{
  "n_layer": 12,
  "n_kv_head": 3,
  "norm_place": "pre",
  "rope_fraction": 0.5,
  "init_std_qkv": 0.0202,
  "init_std_o": 0.0202,
  "init_std_down": 0.0,
  "optimizer": "soap_variant",
  "beta2": 0.95,
  "warmup_steps": 200,
  "decay_fraction": 1.0,
  "seq_len": 512
}
Each number is 128 + 32 x the weight over its row's rms, rounded and kept within 0 to 255. Layers, rows and columns count from 0. Numbers have three digits each. The size before them is the row's rms in percent of the matrix's.

# o: layer 7 attention output (transposed), 768x768, rms 0.0661, rows 54-119,181-247, columns 576-639
# v: layer 7 attention value, 384x768, rms 0.0709, rows 54-120, columns 576-639
o181 097:168135135080108137155101122197148184130121101125079074155141132076168101139149114143087125098116160150200135130114112133174166100110169141110082049070108139128179148116127172124178066122128101
v54 091:096155167099091127133108149139127146177140164111132123168113146073106090159109151176123139112144125093161107110128161106132115075149179139115163075060121117109113142149124171173098151050157149
o54 079:190161098174168118148124136147157113128107138167152095133158152163115094060102079105149132116134101078141106124125105156112062130129074153125100158147119147104118141135136137115170125160116133
o182 102:084108119115094146097161094079072108101113170190145112125140103099132193118177152144167164153166106183139165129111135146133156115160142165103117147069087130139251155179168119151163108160099124
v55 090:067152143127102128087107113124126131123140094139167181134110159115142111094120119134087109116066082159073097147091117120102133102123099151128121135135148105131145155135138175099137117183092135
o55 086:116131168074108129121114188094173108127031158192097100101098120118118118146123122148080071110115071105172129111138112124144123099131111129092152136136116132151143086116076139131064146064127143
o183 098:160155056126123116140146075157118143167126150115127141185154129148187162119091113068159125114058117164095092109153115145137074192152162105122136129099084118099123112162175149112121162204115155
v56 092:156143151114149126141101089145118111134093147151108151148079143122125129124104081156127109155122181074094114116138135098134169112146137144135172111188159123095098161133134120176146038145149100
o56 084:123170136188124113163177153123088151169125107116174127222086085164161149136158185107059145143100081106167159151114063091122142130119157162132162096131141138122101074141121127113156160078114094
o184 100:115160126134127134106127159138107138044149132134059104103139158070160116148090080147212166131150144105099162109140111130124094117131093148132092182179122064149234104140184078122139148108163118
v57 090:135124108131161105117100104136177165182148156066116124142089083122119141143107130125138164127138119090093159174108156138172130122131086176162111134126163156222100111151142115136191124080106110
o57 084:132120148123154152137187116097165163099067126138193155132093127102118173170145108042162148101156106182168132148171118093089084105174114124108159123111080114149136134113183137114140134097090095
o185 104:189123120180141064112128143113122059122107147081159110169104123144095115186147120106104089117060137107103091145122116165102123128104099138110167101202190174066116124085135194143133084157161148
v58 089:201145137140188100129130204122188183163111120164123170108134133186117083107095141137160172181174166120158086087151170154099109128116137114144135145134139167127122154095151122150148141064052101
o58 082:150125150154071225104139190116125148185179157125045136116154128117173182096131151115082119157090094171117106145151105149105120179139107144134140117120134090135113120108144166109150122203089127
o186 097:178120133113114095086132071107119149098099139103140153115098115164096080182141169160108124119180136123137130148148107087145136095096156129109131147055147118100128105145139106109132079131123113
v59 094:110123129083104102136145152164143085137175131153144116141079102149177120117114105147147125109183119133129106185087129123093114082123079163092135140115125132115181100150131111155080136118140135
o59 089:119089057160214129106095045116045133101142146107119143078183138101121084124133044116121110149141191116123098099142140076143154147174182066157130111166107177148137122120124125134156096153136126
o187 097:123160152107080138091156158121109135102035175073180141121149123082118133123160201136142162082107136143178152135116127137084115132143142113123085138154165150144118116160137097158150140162158106
v60 092:151057188235145132112169116080164177169123123095125097137077159120063112183124116124083122154143111090183086141151161199099149118081141099125159160128177162140148127116137128092088087092148144
o60 087:123173148123130111108097114116123117125149149084157132118159158148097133087104123096084204107162119122096098129166105096149184190184088108090117107121137102109119160180152082161125155104159128
o188 101:131149085147109094148114135102098178093123082170105199135147086115133120136080177107183054095129140170141163128097044106172133106197168129099100062083143132084074163028090164074093106136139088
v61 094:087149166152106146164120103128105047110033095130112057122133144118104126082028147115117084145139126123136148167102106155099085044124120104117168170184105122183107100054175161124143153124137136
o61 089:180121121130140141170196127148103123148141079107121073138144126198147141112112109087134131102153093152077136147143119090196067172107165093087105093113114218112165092131096120137118090159098071
o189 095:123091103139145083124140134137167144119184132153157122176123164114093133143125064148130164073118195116160120137108131090157148090153106175133112143150127112090108098155122169083093108109058128
v62 091:207078144087117143094117118187154143154187145134087058127150137119175068134144100157179135124198143122129115117154171132109124128132081185146091158092128169174115170067139119137126097090168078
o62 086:074056103103138092133136147119143165186141149216119100148131137121136149138105109162130177095121114175143079128128114077119098123176102016103127107114134124100113091133131114108067125124183107
o190 094:158171142152110106133127135114117159112139169091111204160131134145141124132127147141080127102157143125078155138127152095104088145063138122138110165146166106105153102102140113164166140180137204
v63 099:104058114140139107162123140133111096202117091154121112154136133146094114067090133075098124146166084177142137102087129161153156114093188143112164090140094131152086150133164107148128097131150147
o63 089:200135179104146168104133136162141103121091131180095092172085149116123107145108108184097126109159148151105114160121098116118134111148136123168127176178217157160093086119160121122135099112117197
o191 108:124089165134120133140182138123161162073105113107088172118175063096173176141146064156126162157097095167099134105165143152137080064111132137058117123121084100168120073139115137151132172143156083
v64 092:148158136124149174105113106127059071138062159106145110117125104133202131105092127046143163111165132194166150187124162150119112136135110108165098135188140103065133109130142156084081149136050070
o64 083:164088162169091119100127150092178175176120091141127112195188099092117161149146158123101096066153113131096115052065125155100103098158196116133127107136095108159100118121140080105100092076097109
o192 098:110146095099155083131112141127084114130172130075108150098112150162104151142148120157191090144086128114130153116163130137131129121152151113102145128128143116159159088080138147172184157123176157
v65 089:113149143115117147185087134109124124110111194193153157137090187143138146181092179149116126122112116138120121088121164125138084109135085148113121128076145152093183123085176106139131193192140093
o65 085:088086104229153138129120092141091117130069025156119097205135148104101095091151068101157130121133145160067156071173126058139134115234105179133156099169103081177177083132069148112120133086145134
o193 097:209116101135107143129161144093156135166190165110091124069157125066154119124118125133055130113186117115161119187148184164130145121088076127122126148091137155088107092129128179160081155129090102
v66 091:184151123133144157105130093118146085141106111162169167173173096147110140166104138186132126140062106158116136139159109181140098112111078113095140126141085126089171143136070137129156116168170201
o66 090:159097114141133068175155167142169171139168160141179080107136115140193049130140046127107101117100118102143183142127182112112176130063174147146123160170136185152143108084147131119194100083121127
o194 098:059185157110090135120123119156042159125147067129086094075143155123097143152126112095106170081130125106169102107138105094090134159149114134129164159099167099135130108162102127097117185121070132
v67 095:147179082109101124177131145144112116153143165122153156128099147117138131116053171171131154144119091165108092123116152146184135106119110098154069185155149136105052103112129143108139167125072147
o67 088:150135171140117115115142141115096156105116073199149170119167182104132124113159151136146135142117153164130139140112126124141100148087125136138113149091144093096120157147136160184140096144126149
o195 105:143111149084162109121085101170134113155083134120151099148142148173116139112118117124183128060142179126110145147133118122147155165117111144167153072117069151126164069117132060070132151107127075
v68 092:092117110088098102129074108090110093095108179163129175142155176137159210076103145147104173161079172164160085129165207083104133146084174155184114119126094110053064171130143108129100194115122082
o68 086:163155105122165147146178144120121145161121121153067103120162204159118106111075088134126107154152079144084095117121122150082110122096120128116101171166125047134167107135152159098130107179125141
o196 097:084110136228140150111161105194081183102079150173179153107130080119094149125162090113152118083087137102106154143161093067175101141210070107148116169083182185150128126181081153151183141108164105
v69 094:134184076097119165145151122135091184097137125115175077121131109105135097151132137136149138101060129172132146085118121087162111133136131120122129130127116171167167133134117162110038119058184186
o69 090:143113184113150162123054087136147093169070133205089111091131100094106102199100095142172181139109125121160088151152125091141162160105109153139171179105172160094151111096120206126074071099109087
o197 102:166113110162053066085210133101075099112171081071095115129145151073079128152149150112155104140171114133133166126123104133134134081081141120113134078107108143164158145126122068163191091117117106
v70 094:173186100118187145103138128098127070133090100130125114148188114094075138114104162071150134157131167194099196145192165118175091109126119168144156135135145098102151129130089042145172189136152160
o70 086:139121148133081144155125234099163119158153144171179149092148124098144088133111139160117125147118092165138092133118103088128128111121114121103164095160178179138162059184121159168123126095059120
o198 099:098146138058147159099135109132138163112163136128112116141147109077108147148139131131119094114107160056129124139137125144095146124114113063166120141046111133131098135087164155177116133099123110
v71 089:132125087129083119167115143133162098148171132101141122130138064112086138139105150095147091137154126147110133140128113194205141136136098122102089142090128142133078107112143115095109128130111168
o71 082:123076101141116179100172099093146189128098187158090098125143109130135148118115096110100132109122085166143142123152098115159155141083159115111137137165108155131088076152155124150105161130106068
o199 097:125180163114100090174131139108149083119089116128133114109171126157213122141139116165136047124129166126108108140076145117154142142111134150112156162117129160140145171142130112127146101161128091
v72 092:130150138159163122165148059119139208068079110084143144191134097123146094155097173166127128100137118160167126114118117144080105086143140166175116197100107119104154146210113094130092145133097080
o72 086:145127121128098143132114140104087151083079147045165105125151085083128146141111163095090077105102102183065133205158108129171105140167099125144101158087132101087085204097100177169171164113154153
o200 101:134155182143121121143140073151093112127139083113101126154143168087060138140148115090103141166082123079132143099081112120120190131141098075146179140137098179120146137095118094095123124143171131
v73 091:100104089097128134127058119118127098132112189117151204109072127085073104099162136158172078084125158092140158151110090098110170126136100118150102147132107182129134204134182102177168159147130183
o73 091:145070132126142158176114097068135113148098123159114125123086159097166092166108065073154123116094153146191155165183124120138104090138189114102199174155154145072075105190170133040071098191124098
o201 099:126076126130144119081144071178085090123145099144137079082147133111108168168107084160139178096152116123131126131106097162142132185107125119121102114168147133140187150116086149133139191061096139
v74 096:120229120091127107145112141083131101126171073135144108109107121090137118124126244112156145045139073163096116130106100152132138082148111131143176129144125114110097123092143099134146102093118106
o74 091:115130112103096131145197170133120181125135156108164088096113093137091128157152119048054129188134088131128183149147154104132123115126105093127122131149133115110148091093151127135123118182101106
o202 100:160109094138129122111038156115155117063067080100116150135163179067145148138097159157149101100138107146114112125147146166126136130115159133153159136122130089160189113174119170157136104058147146
v75 090:128132086126145157107159118144126134172150123167092149152099096102161125093096088140155147153132122196114128124155118155171093164102072070149165153149057150100162073082114183109128166181104140
o75 083:091051106126119170161132156167135139107147131114124113132165141151110119128135135133068150152076088136080174168105156119143061175109122176139122121049170103057090156098107115132126049161142091
o203 103:116154205125150122121155128148136161095116171134105120084099145129169154192142089151130111097111189130145084127186167151128167050156121070147119127106139076133124085142101137125118102154093129
v76 096:113183120096133126126191092124126114108095045090086152137113147168088090132107151111114068065126151088085064102107150114122087129177105111141107137112143176152122160107135159163099071188180116
o76 087:168160142118067154060151117192162093160129181095168096128116154173162135155107101101130100149123155173136114180146114144150158123149163180133143116141068150104126124141103114096086134077111089
o204 107:086090104178159130112160127125112126188093062143121151101110109120156135105114139124127228136132095178080150133106118142106166102109132113051155130140135112154184076079096191119119217091144113
v77 092:130173130047084195166116073076168139138170114110114063094155099175082088120124159098087104131141109181137135168077140126126154096084164152117111132111089122083070060163102143123111134119200083
o77 088:116177141157091131164154136149111133144193142113081129139098145156129162156150166119120143128150112106184088137132155170161184119177108093162129105134147106122099180073098101119163123096054117
o205 101:129069107178143117183159107131165114127096134137177105093165127117153086116140099140111130108055117185128136136134065092087102131143133114138190175156107094127126066127145168139116125106178119
v78 091:125088093151104082141119087092100152103145144103158110171081127151102137123118121127116117138067119079138102104127112152082147146112123117111184123119167165124149125160124193139123059139139096
o78 089:085134041129105145173067113172041181120174073168085069109162097083105103129116138071169129135096095147134181120128160175119176107102142099163159132134163090080136150138120039147111116145179129
o206 099:123140140096160120122129156113114102162093126141200128124186085150120121184132163138127129105211093175122097197136139086186077123183127184092126142156066126121123145111127083091138174083096167
v79 096:132131132134147114110119120126128130129128106114140134118072172098044010159150091207096138139096121160159078126102143085196146157143053169160084159124127100122176133088134138111165156075190163
o79 090:139099128115148179158109126150150077111097160187162121117099091115107126101124146188151113111153181127099150095136152180139238079123103159067198175161113186148175142134159147158076056118058097
o207 103:147149148188087185088100126105129138125128161129126159160129085095147150135098094124128174143152142093175101185154157125170078131164144093142061129099134140133111121119164098124094092152131149
v80 095:141052105151175138139137097095139133103106120042161139111131162077122137145149106141097170091169160074194107157161143107110070098114167161155105194082160142127094091088123246077117093102153122
o80 086:147185114125119096137090117139116111160158148199130128132145051126091153136097142127143131082067188146154168161069129130177190135145121067167100151152105135119201221105134092167145169146121091
o208 104:131122176068158165169165119102113213155120135136145125145176116138131088130148132120172120114079133142053070108091165137191135112118104127100112109200114130124066123101127109114114144130115170
v81 091:114159111094165064102149106150165177136078142109091069115131129160127063058110138093209149112088096114104093081141140158122107152122068132142059080115134092183113179105151103181194128154122117
o81 085:108087167111107100182156101199144151151168152088139172159107088121153133127117106131074149147062083098229110136097154146145153075123092125062129110133127066074123070149128115130058141080138073
o209 099:141146093181117151112140148131111089125146060140196108181164138128097111128121119132106156134183120115139130125084075067108198136131191099128179167189111172129126101122130196118141037121174094
v82 092:175178168082144163116167115140132081132079097110149133117092188159088138149174167165125080151100190170132158108096178104128165067113094169140095170155068098079161111091151092083158182141120131
o82 086:167099040092120094178102160120126097115148118109173103141151157127143133164157129125153140129086090091174153105132068130091102177112165101110101127122109096121185119096173134149134113066147165
o210 100:083117164113111127135106109084123146157185147236085144151119170139152130149040167123112150097174121138183063102114145077119117149187135110093134094126138075157081116123163108150117178135152130
v83 101:142160178164085059132133153109210149065141137143100157121127137076137090101105101130095111141176127125145145129104130131156177120099121146147150117119142161130124148072074132162146168149167120
o83 094:101069152155102112139112133105123116143162148214112194133150108119206089123155091149113115110125097168145136110133100158122079127155104143159088063155074139134191108090122174124152136107135127
o211 101:107154161081197173122070131144050107087110127095165136147148193129134128156142147158136183133170190102086149150145173123094156095125126147053084126119200058216104140214141087099163115153134082
v84 090:037093157114107141130134157103109113148136127085131073060126134092033127116153112078103144109156126153146119098135137111153188184107142136119151130152091126129126168139015147124148110151121123
o84 083:166151117077139109118134117115129135103132152163069101203155130110148143172130150141125079154140171131139098162170125143069112147147094140168084126070140182127061131092169140128111136116128092
o212 102:175183106153111121104116121127136141067176085134114164111099092162119109149155142129077135086125098138100113105100091114119181152115133097099179091107094064134136127161133129172097143073144120
v85 090:126158132141128119227116108100142142133135151132206139173178163123099148135104117170076164096090107116083052116091141187117122115137107136119106114150104160093177120159095159083137095044094102
o85 084:083122071142093162097098166103150202115163158120126192055100084109053152118153148137135128139079131122076133184149108149146170164137108150162151063160088120060132154111143092180094110117149149
o213 097:126121181112135172176104050137085070116160070112118089145132124150149129141106151124151145138126155134195156127111122111131087066189148116149142167137135081180119132143083105132130144171151139
v86 091:103147170133107094140140163110136131143087085117112192141151122122144101122145104162158131172185118162117142133141101072117147152130156098087123182150123133105152122167113113057184094119092158
o86 084:126180122165159075170147090109151081130101106133120083132153066145150149120096135142112096148142145126132139136080129110127188135065128157180162077116144126130105184092128134135082131165138113
o214 098:218124162174119102140103121160083138095100101161123126113116161166137161125146052132178138099160122128131135120142128119142100121182086110093098127131167172191128058116169169150093129112142108
v87 093:098170144142142128104116105117045134170118107114174128140099106120171192097187119151157124105128235138093115163151167126098126110134167128117049118037141155150125156124166108140133102077115076
o87 092:225119117137098143092133126119163120173168118145114121050123077184099117099114145120084136140088086080195121159128101104154144092114079122156104190116190109058125120110116181153126152164170034
o215 098:148136104156158159146092199127172146062075114135107143110098100123150088158148055123128124095182115123117140145107111137118139146127088124204104096115155130152102152154149052062121152082117136
v88 094:151170099156068135156121106152134097129105124094183133103093127144103196110064061098154045104070131129153096111155078123080097109118099099119150129106117144151094144155142126090142131120133143
o88 092:111189111146115151146157118112092139132140157136107113083131109113109150126144127098114138083111151036178095146125149119170154123099141156137129137150116128120158128122084152149097141122145089
o216 101:152125127096168086106050095077139103168152135133059117131130154109183135147139159174150143154151164107162114116095175137170155089110137117115068118114125118120172151150130139094168125175158118
v89 092:116211122151106114165090107151105086087085064101139078185126157106127129105141170166137107120092145090089140128154130094170092126065052189148220162163100070116094141149157151114152136164076126
o89 083:130125121156135140165147175147137117093176177124151177170081092100159128147071078156133122174130108107158131141120142162156148147199130101133097129127083155156105104111180093095079072147159150
o217 101:116064115081141136093149081103150119138115139070162136115154145131078138119157158168122107106179176129182073109096151129118182111125155118116128121131148127097136121136081130111099096116150054
v90 093:146167136165059140132078076151129085121113110115185134109117046097193106143136120111081162124121168089144057057164072143131104114100106119120106083088050136094069157050153097141156088122108099
o90 092:139124170114132116095102124140122146098141109188150119138170155118161140093175071123167137122179126083102184174074190159107122150083109102135127102144113155098165130182079142103118113153120112
o218 100:051097053136139213124136139177127145135193097121152128077070143206080107124153145191088142106093166156171119095141154132140133060130107130129100090151145133175114121141151089145138116114157092
v91 096:040127107111138105123093089144166121129082115131096131134102119138087203090167089122148097093246143134097119105058098137136133126071144128144064136123076133104106090208121138119125161116134072
o91 089:118144131092095150182122123135111150176118171109139104144138168075086112123058119117114114140085148164108115153133205185191144099088135075137164120167133161090143123052081145078165078160102142
o219 107:173121165143138132118097152102146137104123055144146149159152097134103088150099157143149130114116067140172129115148085079075140136164143149105187142151088123156135105148141155089105133169119150
v92 088:038138174103207153131150120053135190123149116091119194143118097137116117096137130146103122135074116142145165037138153183100116125079107137159120139117112139169141071113129124112149120130119098
o92 084:155110147177172150098072162119115087162127088198192116134173139169129085166118135094121135140108125158123179148141127108145084143155180175135141117077180120133088109109125176171129114193107154
o220 096:077173078177061129155136083137127135101143181099120087123087192153097157142113135187138073162187166124112082132142157085193189045135141072106120154190110110101155190126104128092115147119161081
v93 094:054062103153067179138094093107123127102183069098084107112108126142161133148175107153160123151141060152191127088121130192118142131173100127138124120065125105137157114108100113119108124136183056
o93 093:161097093164128100135163130149157147101094061148152162090103128171139109155121141141092164134159152042097167128130146095108137152108154102144178091205123180134104121118143083177121107183153134
o221 100:171172081121150100176139118099096113097139129119158094177163110088129109098112130089072086131057111175131089133138142129113138111123085069106104171099130132136113118124182132105150109078153139
v94 088:101109102135134150153126114118133136143141170084102104089092132151167149130123072084181096085075080091125097165098127170124133135130163115153153172154155104063115103134150136172108130118093111
o94 082:106156048112179127096135118102013138075168091131098117091132140091091091133108128136131125161145134101122117109111103117169114195140138121161164104096097078127097112059111100087154182156156145
o222 098:178137162131149144119105073142115097167142161128128134164091100114088139130142115111152149092163168131139118101129153118072052071093111165138112101093173127146117111142167181150185119145207052
v95 093:101148127096102192163158082147102104120163129121141213099173100117152171111127116135152102199138165114141126143060100123162189169169164204107169137149122135119119116128141163125153177150132186
o95 086:103133154175126151088132143129177144148112139130188135111137154124122047137095150089122163116082143098129098180197147122131099123067119131185136099163116162144105125189160110141070097117144107
o223 100:119085082060120068098116123096123135175119113188068108145086102153123132135133165180162115162141145125149182125180135140092128129175116129158127137108113119169145152154107129075195109100143132
v96 091:091159092096180172092121082129136159105088086090132133129124125087174153114096184070134125129097063089134122097152131141111099117143133099182183130115112121114117106189094123132156137174082141
o96 087:166104133104058137128117092156111093119063162106067108151182146097121113114108130163126092138154092129079123104124126080089129136087180113121089131139204115117133137105099080067083126124133121
o224 101:155142078115107105131137128098079156200177132107141136113132130186108124166148063130117141154055197175142115166088128183178127171109083192121123131071142146123142127184156137148101130198125173
v97 086:137202161147143158124083114093154134149159192113132159174114148102147053073152109108111139149134109091154102147183176071147118173118176206095154120139143144104121105117166201119123120111113110
o97 086:112105140161143090117166080163062094139163147154085138114149145123075129145123121175084160151087101115123161117099181105076207105124081174106161120123138097164123139127143120184182170161136101
o225 094:144115116095156151112111111209150190131112175091063108085115117089144161108153119078147110138183151178122102158119055171120132086141109095172134115078127158111113122139163116143103090108145143
v98 091:118146113135193125114111136179098141119078163170092203131068083172082139096084153143103140110082124084129130102103180118138163163114124182151130067118158126169083115144118099087178163155144117
o98 085:149165136161159156092110119110148126116123205108117088113169089095132156214172111144156192146149097160132074123072111105171116172162137129078114121068118089098156115128135129183120210107095132
o226 103:170068114144082174164117148098124129162163107041146100115138117124146162093103145139128148093147070108162109170151123115096123108112124140116165129115125108103164100159134093091087103128154130
v99 094:101087193165127165168119130159120135136144150177094109166105150118162097175135098136159110074149167107109128160140155156158176187142099121133107140087106120149105068102122130109163115081086150
o99 092:102089119122144072172105096070076142092169145138120153169159130125107163154129171100138135132076070149135117202131140141121140123157069087096141125105174118115140146205180109124134124110104139
o227 100:113152107097159130116184146122081104154176074143118133110084147121105152145095096128124098150099155138096108108127090136122097127109090141111149061144106180108121146050134188082139108091187122
v100 099:157137055124139131119137192088138153126116131105129102145107150167140127101034136115139205076131154084098167143105109092117172184126151157076193169124164153153114121157161164053175117192078138
o100 092:151138168125111136103143090169131132125164140175102109072120098109151108138101092125114101178180049168127097125090127114128127139119128130192117132086162040147122111180135087149110175132088152
o228 103:057094162152101172156125142154117133140142120110137149102152155139091146162162065167139112115144078066105114130143122083089154060150085184132112162113092136099109100078106121122146115135202113
v101 093:187143101110132160125119119196146128152097161067169089150170127080179162128106143095123110132134102122099167110132116115163174067094152106094141125136111176138128131068119097126066093141192123
o101 086:098087185112116132048169173157098172095111164186161130143129125097137102147147101149122056124146111103103056135137144116134126122138110144153166137071121117141128110161139115116125135097144115
o229 101:091124104161063124158128116116148098077145100144118109128131113114144118167160169140117152164061120111175225151086153182151119134176145138122098114159187079093158086118096156122151148115106131
v102 097:161133132111130221195164136073089099136162063125140183128132089143159135125118095155119159119098096220133171097080104099090149104128137119098133100136103111145090141084133157173153153100110118
o102 092:151127151168156141112151147099164162087131039123119168147119146101145071131168119107160091123063164108130145148101190115123091155103114115134143131197194111108083081138136113078112077150083134
o230 103:110103136150122118112101133137177118138105185129135111098160142118192130121074164140129097144123101137129085107168108131115161159125169128133042122115082144176119196178153058147164137146099140
v103 093:082127096147118166110175110119136153089125120133087077078155114098127102149086071185129086103095107135159082143106091104158156097109127166106162143125106130163159061122129090109126146118141155
o103 085:157171133075089140089159138096140089111191156128137126145083099178118085113155140146124156112102140124165125134149184079154100108112103096127132154129230175104061151125126153112139092145207142
o231 099:171113149113132094182158138142123070154103127105172145150118163069113190088108164116134091117047188158091139151089120131092116129146131112155125114170153126096157102151101133158075153147105165
v104 098:138196081120117154068164079133063132088151147152150182153052088136114132132121113108164168143078080148165069114109133115181120084117105140099112140071103090146126146115080157103141140089137125
o104 090:123101086151182057093107129123102117134119132085099187051113144066083134183152078150140106178087137148143101093154110093170170120149146125127089148206148169142121111095145100118149098132139145
o232 100:193110197175165171095129077108148149143131106191124130127141180050118084140135109119183048114189213153122184118120232128107130101208158114148167125137090174127129096108131118092131135179102111
v105 094:068155180215138144167113115125096104130115129147148162122115099163168089076153120173097174149115116139173117103089084070159120186138107127119107138104079075141110064112142119110147129159178146
o105 083:077091142132155120074112088092130161088140147122093124105139127157088109116163113167131118154058114064052154151116162176108122131178132147181164127167155150107114190113090063111089090159110125
o233 102:184126112114081174142147119152130088214131139139103176114109132142145147149116111084139106089098150128172135105134155140130133120115137088116064081140128145116163084087099150126087174128168135
v106 096:174072110181126132139135104103159100189158156172152124062169112155110141090142173195136145118150150184132085161109123119123140100102103152158180158159115178115136173118120128158083115122087122
o106 089:101142111135096126138133153157143196126147088157170109152102146088101110183081111121109167184081118117080203135107123170126132120185124151101072120108127129073173090137183118146135121160106142
o234 105:122135179193204103151091093132137121132095116141122126151137194184173086140159120141178112118135135112106106165121165092154107134138160092201138144126088154116134104123076134117203122120156128
v107 092:105114127104103132134134161121155142097102136086121136135130090178149112082146127140127094198126109112138155081162074066115087056188168129038118165128144142122137141132105131109143123091223097
o107 084:129128122096117140041168128090088115117139141163112173138159126135091195112152105113170126045125113077155080175135132196193127132143078170163165109115157106136143132145107164070140122112157105
o235 100:108115138153115087112160087165126150131162146126151112134120130087162124117173119129139127163153181060042162183172128121118120097121098117131061173121165140081121099087152177129120139149126150
v108 094:133140146143149098137074100105102115185197167164180200150102148095101161096154073131172163136107089101182089123090071157121189101117140109120159125075098127110143172125173137056087136129195093
o108 090:089108164094123078156152136180173138052118178116125184097121094137117089102141164110139137134126111101112167130136128163112099137135155138148130151171113180094181108102136163127104123077122172
o236 102:094096071152126144128136108112108107132120061163142070126141130091163126113034142144084136100122167183133123123153143146068165102177112161133068129115088110215149127122148132131121167180055113
v109 092:136135206140118162150138107077110178121138170140100093185086084083171157139094131102140089127164110156141137185147144111137072144128032142092103169191179073125084073092112179135132137175117098
o109 089:151105092130119096089152103125128129133062100142160154141131173072087090118147144114143117117140100161145077118160116141057090133108178127137190194133058119198138133131080052146146131131092155
o237 099:086123122115183110056130132108155066096184152062215142123091097169157117148120063129133097158119173121136156117137146109167168109134135129226069108133125176058108116133136169122140113111143169
v110 091:125102126152134119153134165191065164181064135099151132175162137188121162133141151142084129107140098133106163150183134155115131100140137173092133105078118129140193109101123141151129112148085140
o110 086:173137134172120125112144157090180174149105085131106132144149123115095136133119128143166142105132119175124069122120100114178120157127125114144136111060105129124119178094115085168134122141120056
o238 098:116133148144082166159182129177109139128172145094120139127083120137143123135126109094111154172130122131132169148047150116126152079115109124177127087157129124057110143165114138072087125134151116
v111 090:136069113147131163142146117127135096088124137145106117107112105107118128092116062130171139153161109165092057135121123082142140150187134128140185105154100122109136130091145148114067161148085143
o111 086:120066172116126103167156101118109127146162105080117197160124116180127134127081161139100174135099192083133182095111166182126164152128171166110090121131171124131057127076134121138131051160223205
o239 097:111140095123128123186098148110132117096183132151177143079142105148140097138139152141177107117127113126150138166097130102165118094137176147078137166124100130140121114122141107078126122099147130
v112 096:150116123099188122126097114163164120115096123139101114137118146130096169110146179119151110139153117037162144119087119153136126074101154138111058148118113134141095096094131132123069065152147154
o112 082:156128112114082178120140156150148091135091060137138110112184107111208152118110155111115119117151081114095103108173163136111111109122079107136072091058121115141140136137090185126234161135106111
o240 107:117089146091116091149161124109132188151160182177093118078110134116048158109102115176112105148134142130137149186112050132127140157130150137102218126159171127100136174139153168182103181155128130
v113 095:102145119159127131137116096133131107078134134148153157125141030124115109123102098174097085117104118115141115127164152126186101162079118123146155149158112113079080168104163119153156131134142219
o113 090:125145159142114057141104126080106089121093117122126164127162182163130099109116106081148145115062134140111135127096134115111115142124147193158158158180126108126069138100127118095100163115103178
o241 103:117132092148183205103192138171161135162108117167101067168127114122193146157128125083116133140150113199156136126171177101156089123106112137102080070090128106205136097136053167168112101107151173
v114 091:157088165153145138131146153116088117090107091106162103128101053091126093153128093124107147109174147135126122146100085112139132167129116093140098116142146153097093072132179148108138122132077116
o114 084:140129091100158110096092095148096137086127081151170141138142075105114172191090178155079136178075172138157126105125172136116127131138133078151200114141114149181081151139144125137140062184120138
o242 098:150137184136073125105132101123122128182155159144099152089105140142139100145093108115112122133162131074142147153099190151077092093105143117142088112198134141114126111131040142148123151068105160
v115 093:080122041145154155135150153129082085091102121126085167120130106158122127086158065200127119131073159042111199087143067097154061125105129093122080113138097129101081135169133164091142156150101102
o115 087:134151159124106043149173080104135183133183127119133194161133141146152093151141165111102107122157058118138132085151051123095124099099100200121174191110135131129154172124107097097140143119141159
o243 103:156112102138109143101094129133120117124148174069082104071141136112141129102148086128097168122076135193115086168169180111107140200142210136127174148114113143130128122118156144168105102166137126
v116 095:137083167163116108151118147056080106175101143152161080156164128159173096107157120169165081114132113176170166104105124158109121129130158140099132174063168152141092098095140125147177149074168147
o116 089:094147090212143154144158099103152203144119132139108111133135152112113095144130153141114144110149163107044163143063147138105099142100078104133114141163162129126118111073074091143095118181121140
o244 103:144144102060148157157117137188171090140178120131125147128108155094119135125183140135142127151136143172135141078128128131164162078070147135151166155133096173139153138118142132108122141090105105
v117 087:113111161160131100116126168114059110086109130124138085145130133152114115133056061101113096112092154182096122118162159133118140083163106139127142112123124158156131140160107168094121130109127100
o117 080:132145136120127115161142131130098096145063162137098105093161170119117112186152143108117128155091120131136112182148050032132139144138164102126122135118208123113060151114161113119090133090163160
o245 100:135115138150152120132143140114177086125135131140166157107121106148121110073163114075128108149155137149123125150076080142079130086105106097134093149132122133150166145083105096118119107157079080
v118 090:112122088100127109178156131055054168175121144157182073111169144152104097108134099143133098122095142161171068168142134105113040207079136162107141116120145134073159088141162104135107129077120146
o118 086:111148153115145120122124088156159111142079163151171155054082165108111104159169140168125091115119204131156122087141107139103137126167151168180156115152082089140139119112129119146114145157177175
o246 101:170093101154149131147193181082141104077100103100070175144098164152148157109123146071147210113207077105078132125132140156177132108113153073090051157138107142148146129127151154105138136144190106
v119 093:111106103194156159056172079084139091109133127107139119118104087162114148073100137176157094168169106133119156139055078101131113111162087140151135099159018146105069094143108086183165098122143151
o119 088:093144177128094155116177127156146157124122145098150101152181136110093108175115154119146125136078116083107188136146098136091126137151175080118120162154097139139193090107144157108154141093055147
o247 101:138150133078136156165106081140100107113101069133141151145141079122191147144148064093118103196146119126143116100146186188159227166074084149124090168096149136110140155128112134122088107128192094
v120 092:152127084050101144127141073153089075121151088128146147098149107135140098126115082129050137118163070052092105149116138106102158079129122072067146169110101159121140121152107092125147104131180112